config = dict(
    num_hidden_layers=8,
    tie_word_embeddings=False,
    init_std_o=0.0,
    optimizer='soap_variant',
    beta1=0.95,
    lr_head=0.00603,
    decay_fraction=1.0,
    max_steps=4410,
)
Each number is 128 + 24 x the weight over its row's rms, rounded and kept within 0 to 255. Layers, rows and columns count from 0. Numbers have three digits each. The size before them is the row's rms in percent of the matrix's.

# layer 2 MLP up, 448x128, rms 0.132, rows 225-235, columns 0-127
107:114113136161142123157138100110136124131148128111107143098145137153105116146143080097159131153132090133155175164130179168142122139127141182135056144151147109108150147160128135120128129138132122082133118095121127145167087144116142132091138116106137082143112094132082126126151083108092150147148123134131136073116119134157107102142118134144131149129083118132109162077129141081146138114160
110:163135079153100115111153171113131143133114114158103117150105111163165141099144114116198126122131114122109138101109116146119103117115143135148102130149136080135153098137116146106134118179156106096092113119106130111074110156128130137110136145068148098140166156192140166089116137176152136104132150147108120154143160126143124102121102122142129139140134127103146126143168090118129098137090
096:143107150135119110173163181186130134132101154113167110128128168166120140137153178137124127111147110138119143126155146100140138128145114093155088121131135136150122122119120115126131109146104171106163053130105094106170134102115122101141160102125123119147152112110097096144156149173120138113132138139120141117161133128108108140118117090129146135151105099165138129105097164154060142079125
097:151165099117138164148088167065133110127088134118135111125157117143119119077119114122155134153143127116120154133139108154076113154136132131137142131132129097144107140084119093135095141114171116147138110105143116147072155095136110128162086140142131138170143146142162107106132126135110140113145092142083137110119115091116172113159158103165131131139138155121134095183110118117141161153069
096:140181067107144100071114105168125128128118115150133130120134141116116150099201117061157121160122145186123135119167135132112120119096184154125116137114124158149155084150111143131146119140122125131129114120098163141112152140131132107120131171155139124124130130125104134147061110122116139091108119116114100085124114151112090173129127154131143113156164110142139120096108156104137123135136
097:114132138093163145115133139104107114118093193152123109118083131143156131121144138142119165096101100148160151159138101138076160147160129162162155162127110114140098097138145143134125151122094172151108127100081129086142143158121103132099133135126146115094114183153125140179150085140185125090122140124122152120138116140110131111075108127128110128095134146116123145161095114106149122114127
097:082139107092165078157125120150137137137098154114119115148131094089187146120133101116136096124139141137104085118226095127144153161144102099145127150141185115130134118114129137120159077115098140124137102152129190141118136123137143131151139126124135123088163112105175146111119137133129142118116131129118118139123151102113137148077132108087133112139100131124130107135137139114154111082144
083:152158117131144140115137132082154118126127150108211126160091177092101136159121109113130127121120103150115154134080165154144138153144138164142147121092087100138156121121140164096142127162112152142112151136136124106144107130137101116100146128130132158139089118053138144153123096127138100112123144123108099106129100114158171084122130139135133104154120091149146129143137143111134100066155
107:146117136111155133087147171115105140161111150113161134089115095099113130106073113189167131132125151055132132149115156137182094135120104163096151123145115101117111115103145112126118136140113124109124153135141096120139116135148164134080145111137133119139158136105175117156107104140099153152088155172105109139132097108097112103092106103129154111132139118088127131130109132108181148127114
089:123128118137144130139137109098159125156120116168109154048092154130136165125144099114166122103071147140144142124121102143101160151141137142185143138147143134121116155118087177132125111111137089129133092154121082153163128144120144099149136094156142116120141146089102101091150158114110108147104123136142140139143172130105177145124086128150118126123098102162149125120145079118097137140153
088:120143102149188168151115165141160114126132122097133117138083134120128130167137112146143161162124129123163134088128124112176134093109135142110128104109127118151155151122118144136133148112123133163120095120117141186119144109129136146110184146139154111130084114111119144100158134133140114088129114158096172129095149168131113159120101121124089090088083143154128156106068102098145093136103
# layer 2 MLP down (transposed), 448x128, rms 0.118, rows 225-235, columns 0-127
103:120128121134156081124097092135141154138113091125113114134084122167139126096104116152137130109101111127138096131147118115133116153088148153133161150159078131139139132146136144147108110139184128108134092112151124142094139093112096138130136171085146102121150162088134170148140107122192117146129084172134181136106137130110140099115135108141122150143159088164112089131149155101097154097127
103:163139080142095167134178115125165131111157121172149124099136119152143139145135150133165153123138146133113123092135073152129123137169122160136132171162127096172140113108127172093104120163144101100123115125158128113131086137075166133127130150123157126137136137121150158135140077118134141126166148123118143119085182153176135121106157119135111111148135112121165125147162103162107156111140
098:117133134128132143066106155117112125107119139086081158113144141139091132124129140147111142098123104102107139140106162127130071121106098143115156094145149114097146157167152089126107128105147119110096149124070152087134117122113144145148097108123129151164117171102108142112168133124116168136159135157079103093122137109103126114117127146115098164129117159089206112145118148121147130142115
093:140128101130115103156129128151136108142109109131156145093095114113167127103158152121170111134173127172114113148129127109140139137155157120137111125093139109139096131138099134127152155110122129092107097124124164115132136106135136065161114130117100169123058121170118145124120133141138194132128096152159056090150160134132133150142158136088129136105107129142151106109094158093087108140113
104:120136147147149136146135129110149137112099071156164140125155129123126137119110119129115122101121099159120093148119127134158132147134109123132101120111120107072100168108146131122106140122166105093120122097122116117135089145091162150103137129089086091145103116122126110168091105096093083161144129104164132185155108073146136154129105138123101098126119184104115161114164102140174145139107
102:138107161143083173168137105144146138139098105094184123116150133114097064143100097138119107153150111144108139082147137133156171082117134100138136111121153118117165151124107080090146132147158137113130099139162112115100126164093136089161118119127142132141156123144133120092102154154120166134106128096146107165133140140136078153125115141133132107137092146116122127098109135125118183100149
106:085118158120129157120129147138153141147140102074154114164128171123176115119159163137149124118157087111142142149139126138067160140148128157118121148146092151119099111093107123143116146140143132128119077116122176123133162096090107109137157142133156159110126128148138140138088123167159164141074141156127118174151153096123125117179140116112134119115137128106091082135124118163118159112154
092:139162132157087127111116135138115126080140134147192160146115161124126111099147147113144137099109103100123162104101118152114140083143132165159108161166137099145132153102104126128146119177124119093134127114138135102130191120117139108120191127109121159124133119108118135154153119111118157125100145107091162094155154127138147102105106131122116175096087096113088180142117121139090125123156
098:158124134130105136174083050108146105115129111163104120119083143135134161152110122158119114124094073137139097135103117084163125130129117095109130111136125133130134147144144119136105080167102090198097121104153128116149100126105129112108118109123097125137138160168090133133104131110124105152114130123108112116133141144113134140172124158128115126130079110131105115183106110150108101177152
098:079142161156152140149121137155127112121147100114120092199086108132122123094131142158130124109132107121154137138134135095137094142144140130118118115127136099098128146125141108155132172148134113136101127119114128101133131149188153115113067117140114097149147116163139167145083127157124086103150110123110126181106084103105114092136173092094139123150104146145120090123104126188119152149119
087:120116129124090126105159175156147101141147138106126113154125120109144173208118146156118134093110145148123174116108116074135138133103112144155106132166138131154141137104114104119146106129113171167133105109092133102168119122094125106122118077177131130127135111129165135137169120151106105135151145168150145138113127114126114135173184093112082144150112130147090149108123136122095128148103